Weights of a small transformer language model: 9 layers, rotary positions.
Each number is 128 + 24 x the weight over its row's rms, rounded and kept within 0 to 255. Layers, rows and columns count from 0. Numbers have three digits each. The size before them is the row's rms in percent of the matrix's.

# down: layer 5 MLP down (transposed), 704x256, rms 0.0528, rows 83-149, columns 128-191
# gate: layer 5 MLP gate, 704x256, rms 0.0529, rows 84-150, columns 128-191
# up: layer 5 MLP up, 704x256, rms 0.0527, rows 84-149, columns 128-191
down83 100:139119121156079098152138132085125136121138132133082114134157080126128158153096123146149149127121117153112106153151087142143174093103147156169151135161111066145105121128117153111171117101081154
gate84 100:133128126128094123122114138118139101137108153120136122138117107157122103129119150141147113096113190122150160146146082093145171118119130115119112161126107125091114153118183111127159097104094125
up84 100:125113142134139123180110094159123131136102126113129126177155164155141123111162109081124169085136134129124124147163141140160145141127153070145105201118125105124141115132133115106082164165147155
down84 099:160122136095101173159148118122146115130166139123138151098098113153143116142134152139138083111152143103166125107174094100100156094113178110148144118154117120091086093114134157129150141103118130
gate85 102:137148119164111116128152161152104164126131181162122113124120164100117122117118126112133152135138145114188137083108112144167145137111116160127145104104100125147115146135112144088149086139126105
up85 100:134117109133115150141138129121134141137195160110146131095129150137163145167146156127163155112165158129132097101083113152123060134090116140141136153117093123105096142104102117133095121118131111
down85 101:146137139148174124113130127132110119153118134185176177108136140119114129148141134122144124141122097140127162162129120123104133068160130154171153119113106164095107129148201122152153137158113139
gate86 103:165100124136109141148132114152142124162112159178125141147124133122171136123187099147141157106128122147113132188126124120190145114165072129105135105108138120105111079107134122138109096137157146
up86 099:157151108110151139088140105103103125116147155131114167154143164131135162141133135125122106125120165139122133150087105171134112100159141090097102136129106120107131135123130121130133120134073120
down86 100:143113106162151136151108112136091145118135123166119169064130120142167140101166124102132130108135170104132140184133113191149151133154111140118072118074128115130076102111138111123161152152131140
gate87 094:168126116138126149153124103124160114177140171104091124091135126070141096115177137153127101082113137096156107096132144146098116148131103117134092095087112100136081121152105140113137129109115135
up87 098:111105154114123111141144135122137109103078104115118127116159125141122130171094098115133119145106116098175156109112117154072108163148201146110130124135143118154152128134152125081125105097129155
down87 098:148140137138150137111134121153088095151125152104141097103106088150149103089106129125118142123125099165134146109117118146118094177160126105115173127127122155093096144120101176142148098140138129
gate88 098:088123140080100062126122120113103129137140113139110162154116096132170116113105159127138124086107140147071115148145130137140133124139128108161143128107117094103113129072118168117091151109110110
up88 094:113090145094145112132155113100155132169130101102109136131087101145124125129121153096128134106092128112118144113140163133123116142099146147143119119150123141145126120094115186119114153153130120
down88 092:175119138152126164133190142126141133103078148107140129122152120103113102141129109110172119139129114138157131148125093126138092139163108146136117161127135140121158100178128081138164107122141134
gate89 102:124151135120062119147135145129112141117128142122089098085116142113125093158110137129128153127090164124161140125167101110110141108101159117129136117115128126120124167112112130127133112084135164
up89 105:121082143108109137136150125144139121129156131143119137094128095112121084121088146131129172091140125073171113107159140123086122129160140141123142120133134146132166174152167131151132137093122095
down89 103:125116100148153139107137092120144120137121122116084122112158085096087160112079147161150131126133132073138114121127150164049128139154107141106159133105116162150124117141116131150104104181148116
gate90 104:082112108070170107129149146155135131127099146138109143166107152139141143121105097131145132129077163073100092166096077097176180112130150145134127147137129116137128120145137147131126097150133129
up90 104:134116163126153152137115149137093106087135154119107144138104154118164154156160091109147120173143135112112116131100140120137149101131154136127162153110141139133127089095132130141108085080138137
down90 103:152134133146147057163140136167107152107091158109132145136086119141094147116104114176100120143131083131114139136135109144145101200141145133119091104108097109098133142163126080134073108118126138
gate91 098:128146106113129156157090167140147121166144153097134122121101143140132125092132139109155132168138146157137129147157161135147142117166121127125124128117118119098091121154124121142131140107108086
up91 097:102133148111167123100129158143140131137094127157152156117144111146145129142121078130118181114092179128119088120157122098111071117125137116098143161125152143140123110134132135120078123143096114
down91 096:109177090157130154116122165158091107142088131116107104118084143154114099125163113142109136117133147138131147161143088105164139137204105173106107139144143123118112106127123175126108126103120149
gate92 103:165128135143182117088121112112125133133114141159102182131159129138121151120120170135156125161115083083136150164116119104149140095137149169128123170112155135138146138094160155148146093114133171
up92 103:144163138139127126128132120140142139159123140084106103145168136136124161166170157118151163154083154112127128140132159119131105109098159106141136125100135105095077139108123106147118151127121094
down92 103:086155153151160102107156104115126113101157113128096116117148142167104135087129149143106104125132115160079185126106121143120084117177152147159097129121110153156095148116132148137135132107153085
gate93 098:144158118165140104162130139141140136139113125105130119061105130132135079144103128146180109108109120095165110100122141120212150060089133144173108094114159120097146133101158159169174131086090147
up93 097:147130147142190131134116163135138114113141151110111129095092082107119107128124103085106156162124166096145127143151110178145132142128169124130114117153169117102143099104107101106148107129139133
down93 097:097095121157124132118140098131130120156115139113130113119126164133088119161105123127135113123132118116146133146117140147170100120122150143134100138113102131099123150106115186140110109129112106
gate94 101:106160127093132102122108144108113121130133150177097152113125122126115121156148118145094158088140108121104155107119128133146166140093122101170131149105102145105116123134158107082130134129182143
up94 111:125146118134115137111183142112096150143099110126106090080110114111116122116139075133111118121129172063114138115107138178121137128140116100102145101121118131163143080157120143092130143136158183
down94 110:107149091144133133108134105131097155133124125110124098094142134154114112144130110104114111157160162087135116139121120144122138102134115143096129109109141150159133107111124120140138093110140137
gate95 094:151091071127159121103134146120129110110085127106126164092124144134092140139167086156145158099127150114115116126148142096162110129125091148145126102116082086136092136135163105137128129126141070
up95 095:127129150129103133125113120112164116092117102122132157156115160108168112122116125152104113118094121069084147154148102111132094116156057190076094104083117122141114148164104157163118138132111130
down95 097:163140099113145126141120109073116135165128134134096095084162098086115136099137143077140127099135113110144137151164107140113113116080116106143099119093156100117159084129155077111161157132149125
gate96 102:168149088179137158098143136084128145115102148121108180111129106119109125157131060095140092156100147133145108078097087149124108128145128137176140155134106102173139158166129117105119082134133159
up96 101:102100148130091104161122145166099107087113141104139135150100141133157102121094122151109106097180159156090112138124133146145146125122175110119184144144154117126130164139113139127149133127068119
down96 103:164105107153132123110097139139176154143173095127101103141138126113107155118135118108141106131121148135160115135134129136150108059116133123097115125150139115113112111110171123153136115136157158
gate97 097:133122102122115137112126132106128102112137141129143113125119130149109133139174140151137148099089103124123155093114157142130135158135120099138116086114097153152115088075093114112100126115134133
up97 100:083127087166106144095099127105097116146145163100123118131191145110109157131138150104133137135123113172133112124091120160097145121128111118154146128136147125103094106125119142112104121117127140
down97 101:117131135144114161135163170135159144140115099139100107139118144154102096159125116144120094098119136111145141150110145129170113131151160134099108164138158155157137141127155153107179099081135118
gate98 108:162113141112105084117132159110115128103142129109133149089145135119161148166162147071152119149107096093117121172130087129108169130105140098119118139108146124097102109118128133130124115125091128
up98 103:120118129149125160138134132110111153117143093124132077140128070103057112098162145106113164148153079155160145130110136106108118117127099128083072158142149123127078126155121100122156159134140141
down98 104:101093125100134115136165119083155124133116106097140111149110151134163106124099125142120106119151136138095135118127092157139098143135085170105117159120108159178134121112110123123159122130150144
gate99 111:166129146107144116132121140151113172116124155170096100150045094079172150123122132125093110144149144116137166142110101153116153102176104124155155133105131116131147168140094092123136101126105117
up99 106:117116117095110142103097128168128139091107111139110120123115124113119126170111135118122124089131152090113163155112106110098107108150124095120148137093126110139135148119137123086145079127138137
down99 103:147139091118155148150085096128121145116120116157113101083184049122125139132153151113150135072130088143167130121138104151113102123072135130121102111166133128116129120116115094148134116120124077
gate100 099:101081125129145097149134115113112136134091134108147133130128119132143124097128129109129126125109148134120127137079140153112157099125156117109137153135087130104153065126106123112131148150100114
up100 098:093072162110119115164108148123142094163102118131155158128121144119152156155148108141073105148075104132161160171138147121122125102140163094150116138109120087093113119132143129154099099122119146
down100 095:136186134119177133114162138137088126085136144109183121146135130135129072110128174087158129087097143156123101102137106139114063148073097125134107154124136123167139140156134160142150137137122112
gate101 103:154134135149157097095102178137109150125137138183125136116080135128089142182124116100114144128068104081097144100102089129136157102091124103158191170119101142115116104104164146123128125137123136
up101 106:115151156168120120141136119159113141151134144125137108166138129132091123118128142133130156127129116133081100097114114151175151120080133106110165102141081170130193154108131172126125167143101084
down101 104:133136136115146096122097102121151134133156167149190172111099116122123121119124107144166124118138141140151117151151122143143132112133167122151150150170164150115176123074141099153119115145138121
gate102 109:100129133135146164141110112099170183172138130145083086118117108154118119132124112118124085128100125113115133112137117124118106139083151113142117136157128094131116132158136124158140113145120161
up102 107:139161073134126125093173166117130145169115168118119149146128140123101116105144149140127097075157112106142120122128113123165138174179094136125135125137127109153124119117126094172133113111155101
down102 104:096056168127123149165122140104148183118142120100153141148157129129121158112120154082136128131082142121152115121130104135174139171141144161142155148161142101158142157125133098131136130103112107
gate103 083:175155100133131132138163103161126119140142109158146090122143137122096106161138131149112128113133129092127128086133157105142126107162090123125115092181151173117137123115158124159153138136136115
up103 091:160146186154129082107150103110113129139168104148157166110088129183118174125141134106154158115147125085113117116094117155147131152110137148128165113146127161127151113150152132108129097109166122
down103 092:105124125090099131105145140121096127142099132127127122123164088112121094143128129150129092111115160148138155141126135155118146099126132106119125147156118117111132127105129074129104143156109106
gate104 102:121144119081114120123117122094136149135143156146103145179146119134129139116166135123105106124119083084116161163120105145125148136148128103135109134096084077096126124144166119143136095152178140
up104 101:146137161168111134115093116116127149134128132133120104122106160078129109139089076106135133163069128093142086130138114144148171115121105132102129109139089154131125103112098118153115111112117140
down104 103:122152097123104115092165144132140160103132140062073089180150160102163181081161081134144109140141131147111112149117148142140136127165108097113116146115117162131084117118123133141101127154159140
gate105 099:149103110120087145092135098107114143127099094113132125102122111134112150090102138116096174139101129153106142145121105107102132117169121148136135122120103133125124155156135101134117164075112107
up105 096:164119141116079126127099138130083170122151140119142125131147143144133127090116182127159151108120162170123147146133140117124121100138099151122178138154128151095150157130090134126161115094118101
down105 097:099129136103137160092086106139127138154125107169127078175102129135152121134137140093099106095124126194150145102138113121122154124134148125126117117119107108144137136069117132121116142129124115
gate106 109:154134134148099144106108160120131181108121113104104077159130145109128136113129144156128176127129093163149174125110105078107161123098107125153083116116099099112181161143165093122095081136147082
up106 105:122150075104138090129107132139127121158132115114105150126185089138145172117139105102128127142105118138124096167109167086103082096151141148121095127095126144077135150130131096107108135093150123
down106 104:081146103111153103140099128092141108134150127094177182139171116091114113156097138112127144163119141110141156135110126146105142112096127133146134174140146113146163167101114109129133146125140166
gate107 102:130110109130142113079116155133153139164137145111119170116144135151132143155165139151102113136128124097127125146068113121144177150146154154113143111116091110114113119118133126108138147096091142
up107 104:151097082160137181102098098136144121154160113092133132144078127158149132148137156120131097178109196115160092135074138101134140108130068113099153130165097143117138121137144122144129149090136151
down107 104:148109120156128188121160072129109123137119125123108120130074065183141131108162133157132106115157158133145126187144121109131106134095067104092106137121165101144134095168128143124134138146124155
gate108 094:089127131144143100160094140081114097150109164179141156127062136122095135088145167144087107137149130171153144107113117105162140148122099143098128146069102140117122158131172149134145139184118120
up108 095:131104115134138129196108167086126106112129086110124110125131104123111077113118117132082112156119130150155133124136124144142153131118163113116148095164116126129082115094145132128139097087135108
down108 098:121107090107096118145089066100123116114163133155113121140131140132141149160152128113144133133136148105120133138116095166154130119135202096133147105179163098160150118174110166163130139127116088
gate109 100:139128135135115131121150127144134153124149154162028134131098139110153146128163115143118121134135151165117142135140109129152127159152149134133103139091101152111150156147196133095120165101141082
up109 099:088109132125134136154141108145159179160145146143087121130095157137154147081150120124103089164155187148145091137177133121176126125104137114119081138117153143132121130102152108107165112103118107
down109 103:107150117100124137128125105139118133128128201165184137097155134165109139109096117120107107132132189140151110127132130147142132160108109128154136137111143129171158089090124103086162122154150142
gate110 092:136164134114159146105121114172158125156142128109102117103158125103141158176160129105148145109131112142118132143155089116143132127149171099148109118128136123157129124114157161157117132175113164
up110 094:106105134095078114160169104157107135108135127110134125143145117134153121142128131131166102124165122130039143109128131107133134102126112126109113141131109172164111129128073125102121116151111123
down110 092:158148117191071146130141131125122120148074144099164129129173115104148140149133149137084108113146129108116144118094139139132139162075127121122131127086130118145155104184103141136147084111144115
gate111 097:107147154129122094132090146151110140113177108072119110183094137124126143149108093107098120092074151136069103148119127094126112142108162141120131152113101127118107137128145108089123140124088133
up111 100:154098144152157126123124161141151165117187106134166099147112144140111155102128138086115093106147193107155090123109133128122104145094121140108124163138095127139140149112105102151093106139153152
down111 101:175100117096095146142151152120172151095118109157131143105104144154130099121137150120133147107176114111178098101129127116146130103119135119155142134142141097128128136129113099162128124200171148
gate112 108:148104139142131114147150112137087118128131102133111096139099079143148138120105111124129126163129140116127113141151093085126167167140149145173143154139133078118116147098129091138144132081150119
up112 104:153161091124127058184141166101161162108110093167115123084107142119134107166133141098107135133160126180157116116163074136106141112140135125116128147092117153176127140117150111113151104121113171
down112 104:110114159108106127103135116113123132097137156136083141132103098126114098115156090108132111153097145123154133121133131139137119118094136128174145105116138089108136125132104144130119147120138131
gate113 100:138140129132104139098150124145134166128154155129095134107106151127140133140083117061096191102163116084127118161138135095119110148145150108139174185134122107121131142138114116152146147091155098
up113 099:084131152143150144121144072159131133100133126160133155123122087171106131161107111110154109076145149109161170163167150114132150114098166140138139110117119108111106117076119123172142110128090150
down113 099:151138135130121076143147121130140107137102162131167114139132164089142142126102115161096182132095087134123124094119140112152105155070169127124116128139116115117101130154150155132093159114138119
gate114 097:117166120105139149120099116124114098182127126138125128093148118126116133116135116127140107123143114156170151088117165130125085147096109142158107128090113083162076140109163119111157111145139126
up114 099:104198138140163145133153116139145122110097138088110140153134167100144115140147113080140127171146121137098122057092132103137167126124085116106134146109160142142121107120122152137106115105120102
down114 098:135097118128079103132138143135124107103145113143115111124123111129105127132142160159147142105089116142092170158170134116130125087123133138146140180180118130173126159076125135114121090080123120
gate115 092:113122104125140088109121119153105144111137102157166130135067104120152099119111093103104136121156087103126126110097095136116130121129148110100153140168139172121133128129128160132181106118199139
up115 092:147126176151131157155116148083111164144134143119114133075121143116131138153150109110138104207092105143136079098150128100111119133089133118143179133121160097160124135125117135110110132158089129
down115 092:114103103108130140131144133132154110107133103126066101156148101137121115115104098164112112143152107118124139119126126153118137135141163099147116098115092086092118154140090142128159120125109146
gate116 099:130131121097110139142149126117115152108148113128120100147126082097122114128134151124142122140136131152106127157147105095138129134124127137142130108120117128087124154121175083121142123141135141
up116 100:153107149137149101151133110153119090138138125144142102105133120136130156104151101125133151129142131116123127133143152130088122136120127105142125087145111125125133094148135135158144099148199136
down116 104:142101122154132133119166111120117124132122145141163125125097131085129116109136111149131114178090064144134161072149139135115119133113103156116131119122146142152150092116123147106114117170093107
gate117 096:149133126119084106108080088087136124150119134133106153130119148093122152130123150133112127108074105116111134139129080118117092116121152129078162157131137086168105157126141107081160147125132133
up117 100:121139178148126154122117094144137110143155127090125075156163122107099140141133161110103150136115107170135136131108081131136164158102109110155122135145097110114103118160122072127122115094138126
down117 101:194125093136111146089102150121135143139133123123145142113122142139101148135134166150136175130102125134144130141129107155143139094116127097194136144151147139186110160131173110128122168095125138
gate118 093:132091097141132107166116138115139174155129137104155167107107132142183122095122117125153136157169102134167118123124127103129176141130103136138120129143144124110137126099136145161131121101114100
up118 097:106149117143139128107073140114111127114139160125125148170119166120181162163133134160141132107106134158102145109066146123131078082147140100166142105100116123171065133159120119132159141113151161
down118 099:114131132136099163138142171118136131105130145164098132131139125123134139108122183125174184142133100127129168140158158095145110175163128118156129124148171123111114163110119142113128128115101101
gate119 104:105143148144130129108075119123148153155086142161105117156185153106111096109136093163108148118120155104131106090123107114133111148148122131124168110114076084138118158162135125096147095133088098
up119 103:140149155152143151126105145090155152165095130122149152130128118133091110105116135134160130128174146118092104114126076134137127130147123119097134170132151152123121135137129162111144144133098093
down119 101:097108167118136109164109098146103162102133134138061157116147169125084141120109158162141134148159164094147139130130062117129103098136171150153141165107117074103120163107124188131139161132109115
gate120 109:118156122155156132165135128150101106186125145125112126151132120112121157101142076155110136128106151095098127172166079082152107147121130117117158150112105082106122098170136136124144107154149135
up120 108:120167144088117109123137138138129142109099125132143129146117099124154132117109129115135146115153166124121138140140131155104113096118111138090135129117119168150165091143096109146113114154157132
down120 109:109145206130107146095115135157114097143126132130160152078090137124117150167141113137126089185147129122099166135121115124113096079175089131103107128135132103152113113112110149154146170182132116
gate121 095:173098147109108198146100135127149162146127130120111094143096088094148107148128112132104130095112119079129118118164096118120096109133171073104148071138113094093130139162145114125075115184163142
up121 094:127115123146153134151131061112131135116105134129126144045077175143087137059119142121151126156138126109092121130127141122119149161091117086151135124126120139172145099160091102114174131115077132
down121 092:091151146064145121117119173113125118122180128143126116132144125115116167129130118097150130116100135097130159167131103159085081128118124136119153159176110114123132138114174142128107139111125128
gate122 104:169117158086134147119120122157143137156139117151094111089092130139128183144171133091089151120105134151110125147078102139081154118133135086146161130133129093105107150096119143147121097126147130
up122 102:145149112189120158113123147104095164136168132124128085110114149111151105126111119157147109094139148104078134159131113127142135142152117116101176160131162170104142145093098076125135105091114164
down122 104:114093159102128143149103124145094113138121177130184122089132092120138123142153143110140101135124115103156143130134128134130134120118156147100163160129144131114114117130170148101081108115089150
gate123 106:113119156121051134130108095135164171129085128115117143123127105105134122137124124100134146171129113135111110159166093092135133133120169132121129143116123104133110160137172120110090125111118094
up123 104:124158090146150096103102142114128154145127157119106113154155121155106105137165157182158093101127130137119135140103146146148166153158107089147099116105129140164132124141110124099160122116172170
down123 104:131145130122149067121088119138145171127110164085093130106147101114118146121153142125145093130142146123115083135121110140092104141121126104177134118118158128090138124098145110157133137097161143
gate124 091:115126139128123126165156170160167157092140159099111155121097152121168114169144124129115086102106138144131096123139109107114142172103094109133117153152128095115122132137102103164170126094135161
up124 095:110129168145153076065088091129147130141132144066118162155157156157167122106125136135112140125172113102126082102127163119135127148088138143166102147130103104124101104130108134143133140151113142
down124 097:121108097144153109112074134126102146146145123148153127161175111108096126110135134131112186102182138181177134127114128183111108112105141128115134104118123147119091144141133155117106140163166137
gate125 108:109099150133135135135112179098141179144114157132102128148110107155128165110143120156152134117130138102153197115124103142120154148105137099169093143149163114135122147127138125144142144144127114
up125 101:136087148136118178097134139167131082093174104154120129176151143174125131091131122135096085091134159129103152120136137118102156148154143190116118140154118162151079155110113162130121170129127103
down125 102:138126130172154128134140129185087097114105121117090130107086146085107155128092120153087150127120180119110123135125055120142082138109143151111151173128126117131184123128167132130104143138127104
gate126 098:102122144115136102132132118136123152111133172100094120153134138125143101093162112163098170103120129118104126150136135114156098152170108145146108126112059065144125138154148166127138139155092070
up126 094:147139124112118073165149143149104128119142134128142143140107160166147133158143149166106108116149101160080085122134125095155130105149132104154140148107108132156104093093133120117128076109121153
down126 098:106136103146177142145081182157140137128102137168151104139139123110156087151112098115112148126113157141128131095111087127124129138059143108103120145116129136139133089138137097102096116138119129
gate127 101:065133141101129099118088142126119129123127127162130165130084141117155143144139095121128123141125115134127137147098120093121091126143140143150137126107113101139079113138117157095147147136110097
up127 102:184145101137089119160111135114126118109136127131130153127161144151128144169103093118101126111092095133109105138153116166128125134148130163107095126124128103124127108139109178171071122138130146
down127 103:171153085111111149144110093126130157150115125155138161129135157102139138147108118140143137113153116109091152135136161150128129134144140129101170121133097095154121147150066109156112155144140181
gate128 104:145140152106167122162163132105130142094119140153097093076116114128137175101113137146106108117141116145158145156147102123116154123144131113104166074106135110106140153110114122159114123079129162
up128 103:095052143110144133120146144125127126106168158146091094162140126155087109114085128130134134101100147114148112124116105109136126181086194119104149096091111087148113128120123152114107172123110144
down128 103:127144152145122149108112095127135143147091110170161132077112109121141133181121099113165086121120137130143135137110135095120116161073097144104157128106110121113157192107108134098118144088162108
gate129 102:184163127144118125091132192144103135094079169138118110106121107078102121110172127163116142154109135188151147141102129126113101094124169086127090157083116106115119168147143115114146114076095127
up129 106:186137122171077147110158137126131108143083148152159127089142127120109163142095122125153156182125137171148127085110130119103110087107149110115121126120114147140129105132128101124140105093093153
down129 104:150092130092136138147147123132197108166136140129128158115131120139168105125121110112164131141151135128142156120088133106176128123122141168144118163154114170129147115127124099126087137180141146
gate130 110:149146143141133132127105120123138153105145145108116142127115071139085141148112124119185124118135116108153169172073108152122149119173141121107104140125137105106100159093127148124120111098107127
up130 104:162154154129125148078119130099134094096119176125115134135108143098126144172122155113121114165125122113134134116096109123078140068130104090112150150101140170131090131118146110129130096160144165
down130 106:132174130175142124106122115161086158128095116151148153137099079127142077099135139143116144106137137112093130130085187122090117167118137122149130153148143108102142124111117116149134152190077104
gate131 094:120197126108132130107125122161127174107071117147124146133117140149107149162141104134138123066114134124104090153107113121174133113180092158154149119122114135129144151111105178120107092134110094
up131 097:104108110127130119128194133118130109137186129125094178129191144131192103104149131132104100116143117132136135144113147105101126145138172115153114128102136140118086135113148126102113164132118126
down131 098:099133138103102120111181147136108141091117135146087172121155106146153134129134121111128109103119136117160133104139126113133118116121172118134133118130128128126125108114117140074116141076109149
gate132 088:129156146144145123180149098103142121108137139124105160142131138123089126121159146175116086155123145117150157183085104141164149152136095158077148141118142113111079161110152124146140079118145091
up132 090:166125106129089133115124137130153144131136108129146139142138105090105133115109159077130136118123100136100141124139124156148128105096146101131118161155111174132133108180121115116172157163121153
down132 089:111157153154127127145171115173121091076181127131112158161080160159132118191113123116115139125127162113127084093129124099157132092102114086102126167134171104131105172140102104116180139100128150
gate133 089:130158118157134117092130095115089099194123108078145141089149127112115137119120135106102114145141149133143124108061124074111140129163174161137129138110111100116147111078148103135135154122089102
up133 091:133126108131127128108141103125111128197127147135107138133130144111114109144112161136070092130131125103074089078110141134111114120098150106125116150092105136152144115153147091090118136108136153
down133 095:168147165111126100080126132175149119105175093137136102145093153117093103125145120138145153109135149136154155120114135111150135142172083089103116159098130113111156146142098118107146097095173118
gate134 101:133123145125107092149123115112100111157096137118119110125152136147120098110154154158141114148125131136162165095083162106125163149150140119162148121126115127090161099080137111124109154096109076
up134 105:103116107111131140107146126070114082148106139139127121108139126125073142108148134106137157102106153129137078112117127159119148130105148155155174139122126123114101128167118132120124135110113143
down134 102:124127140136138173128129131128120110181128101074135113168129123170103134139089125147124112140128123147164142159106163116128108176190165118093088129132116143119106129114084110103082099096119118
gate135 101:128123112129140194121084144119109088141107105128096141091116136082118152132149094142107095123070128141151165106136106099126155093151130140147180112121134072132126129145152085123111112086133145
up135 101:130093127109138128131127105088116149141126136135115134136113128134100137177108144119121133140110149088079101112147091128114092072165148098102130135162138147121136148105134144117129112181127139
down135 102:082123106132133163139119143105137128145142105145083134136144152127133109089142107126102126141164120122126158136145118131164191121131147139126135123135139163185130144099117134139117142123145132
gate136 098:106150109091101124126159146159106123139125117076115117172070092146124120093120138085125101150118126115125143140114116111122120132172155118162160123148151130106143148156105132137163109118137084
up136 099:131155140125110160117138122126068112169117105117143119136142134158134147116074134147117129143094154105122104168125095073167085096121131097114141153167127113114141136147138137119072140153165124
down136 096:118094094125104118150137095124106138108135158130111193140128077118127130122128130124120131097155125151103121125085154113105132112130113144187173128104138113132122132083138112152150183112113129
gate137 096:145184131141118115165132139146132125115145138141132101138112171120133149128141123178148142142111124142091147142131115092151158121109096106115181139103125152139138154138122149101158117139149057
up137 101:147108161137108140122065103124144147091127115151142085123119147121155110088116123092133130180093117160137127117081170091142115125161116127127120055119137136119130115111133119144101138105105137
down137 100:108115128102110134124129190125130134124158115135070124184107103118103136138153162130103098149132096120118112147154158148100131150105150109107103131135153103113122150134076143103130150131098092
gate138 092:097183073099107101128146121154114179118118153142096161116081161103147103101154101156126131127108104133138096122115129115138127127129097129091101121098130120117103144181158122092132136112096147
up138 092:101145136117141130094114130126117136105169155143144142134100140121156124107123077112103089152134144184133115087163174117172131080123090171101108121124131146127170134167128123133102133131115151
down138 100:161120148126183150100136133133120106116109164131145124141163105099141150089103095126118111150163152111112104103136168123113099085100116169095138122095132189127132122144129140126113105155144124
gate139 092:159090173177141141122160146114095125124154144170111119131103114110142103191161133107145133110113130086106119147148143121143181098118121151123135144092043106138098111113076116115144094133152154
up139 096:158085117159169131137135153108109117160152108142122084141155091116144140137166124126112122139134132114142082117134131106101114119142100146115116095095137098120154129161105124162096143133103096
down139 095:137080129155102149118144111110139129130115128182127133130112121117141164158110112133156120156115129119087148079121115123148124107133107139137116155133119068118129153130117142148120165095108108
gate140 093:115124137106118091099111161086138135113135148131103148100127115125146159131124171124145160150114102149132121101102132131155124131142113135120116178127139127146115157157139097127143120150132099
up140 094:114135095123116092138157111135121134111118073118137167133154132135096156136101144100067096158163135136146120113146102161108105115143133157116085114136082144130122089105109142153106116120189162
down140 098:136121089122119132155128120168103136129141106170173129143125134144115101110144122127115106107138143108115093129132174151118143110146159121148126078106110133125147122128138194139127132140132151
gate141 099:130167152097131124113087143133111133112122127131117111119108122127130122093146108141131152098097083131100146189131112132086114108144139127133144143136124127113122176092122149115165094128110087
up141 102:103131132157124121165118105140140100102108123134140156144127102100155111146083162153098137098143173137108095138111134128168156113143151124157094096096160101137110155142155158102135157109122123
down141 102:125166169131105147095132130116112110124123150090151139152121102107091100101137121117131103076164132142083149144109157134159131128138154133111132134126108078156088151138132163119134112104176119
gate142 095:114127095118140095134168152111091128139151151110120087133111101157145131162104092089149138112149140133090109139156149101189110101104151093115147157117157148119135133144150114102119146097136170
up142 099:073147140108142128145146133098161122134150154090137107172168143136145132160116115119153106107163161123117127098124181105123139123094123075151140135121126159112141083118131096169139141142141099
down142 098:152105149180133106130121113147130114125133126131072145108115148094123093116097112159126168124090112120119150084136125119131125163189140136122094165093115112110115144137103159117137117125122115
gate143 097:140125155133127123140144117141097127112131101137148144106123139133138155174099150133131072139144124123114155132114103098157146152098093143119106097109094118136108159102162154129103119123123101
up143 095:141093120140120124141124122056169162129104132099113081112087116150164159119155090129079139112130141138129112105124133156144087083123114117205139121113165100131092102201142130193135104148135121
down143 096:158157139153181131149130128197057091160134125086083120148118117131137076142122126170172116121087161116138173133137171132081092125128127111093153138117150205118093133082113120104120090136108146
gate144 094:134168103109149152116135093112081107145119122149137103109120132108124148156097123119154093121138153114134151164128113103179132122128160110103124104131107133090152120115103131179134131172160087
up144 092:121144162133077114169107132108123118137162143119124117173146110172158090097124105128095113096130130153117094103131151118118099133161109148151125073143141148127110081114148130144116108150092141
down144 093:166081117135110108132151127102095125090116160162135147106122147101111129139124117202131143161104111148121154131139089125132129146135124150145145154100073103113131153170114149140120108110173103
gate145 089:143112109174132119148154142081164140163127158108153127138141141112106073116129121135202116154105079143166137096081100122094121158138099117132123125109126145122176156118159130115119106107120149
up145 093:132120102120127112142137122119157099122145123125176101109163102144088119118101103121121126161118146167146116131097167143111122114144079119050148146110132159131099129146152155109115113188148107
down145 092:117153126077148090122109086119125110148116084078132139170154130160142120149117141128097152105132176127140141128156103142143121090121154126142115155092107135164160133126095134154103109138121118
gate146 094:122152108144137139088155162128084140124146120132133131142138075114114115133126169120181110113130102164148208126168096175136095117146112118099098138123111136096144126109140134141158153132187091
up146 099:146121152138130171102076121173137126157121145162137124170153126123108107142180118107148167087134149117092101101122128125153150145119138165120124090116110160123109149135130117107183106113118121
down146 097:083150121117133129129140152122125151077109131105158101164127109096110133108154117111089148125159121177120146133150141139126136124118079098108140141089094125112144121137138148130086127151159134
gate147 099:127126138163122142136119165065131147130129177131113134144128144111112076089097173130129130118126167082161180131153066116084111147164160126114142082144136124126119147111117138144141097103075114
up147 101:128116141130119083148157111131133100122132133094155080099118134117106116081142165119129133163163126152129177129144128069138137124138115123178126138142116154099129080088144141120105131124158063
down147 103:115117082078148118158115134127169106157142167212114183108110093144161149122148121105152163107135140129138118139171150172137130132115107113138146114159116082124166138140116133134119073140120133
gate148 100:104080172104138137152103139120100191124132127116119166138124049151106172184105147129110104126137130113127149150168109126079135118137083121120150126137129105130138165073116163153172064103136151
up148 100:129164150145132120109139124128122110154147134129155120130102139084129102139130141142084118113140116146089137108097148094171099152098125112131123131118131087115175161130152158123080086136120127
down148 097:151084192096110164151161131121105136120126110130090156117098092129154133148146152163085088126141125117131132138111122166098131140171138141147158145158146141099104160131172112113123165134100143
gate149 095:135133160173127115140161171088155135152098195157102165154174123115106089116132151176179117104148150067140132152138134160129123128115116108105128131134136114108078132075163157157123114117115086
up149 101:140127139142129112163147127113152142177129187140123126146111108130154132147138123170133140134093096117105169106156128119186120093144089099112141159111147138163117150094143137155093108115106169
down149 101:168112089102082156090177152146140064082156144167157095124123141103198112108131131144107170116096144121103104151140161106164153141133113144091124145135152173119144181141115123115121111128124161
gate150 105:110082163102141139109111152137114141094115153119113117086114136115104108137156096101141158154134176130158116187122078104096122130126163158118170124134082083132131099104161137085102099151143093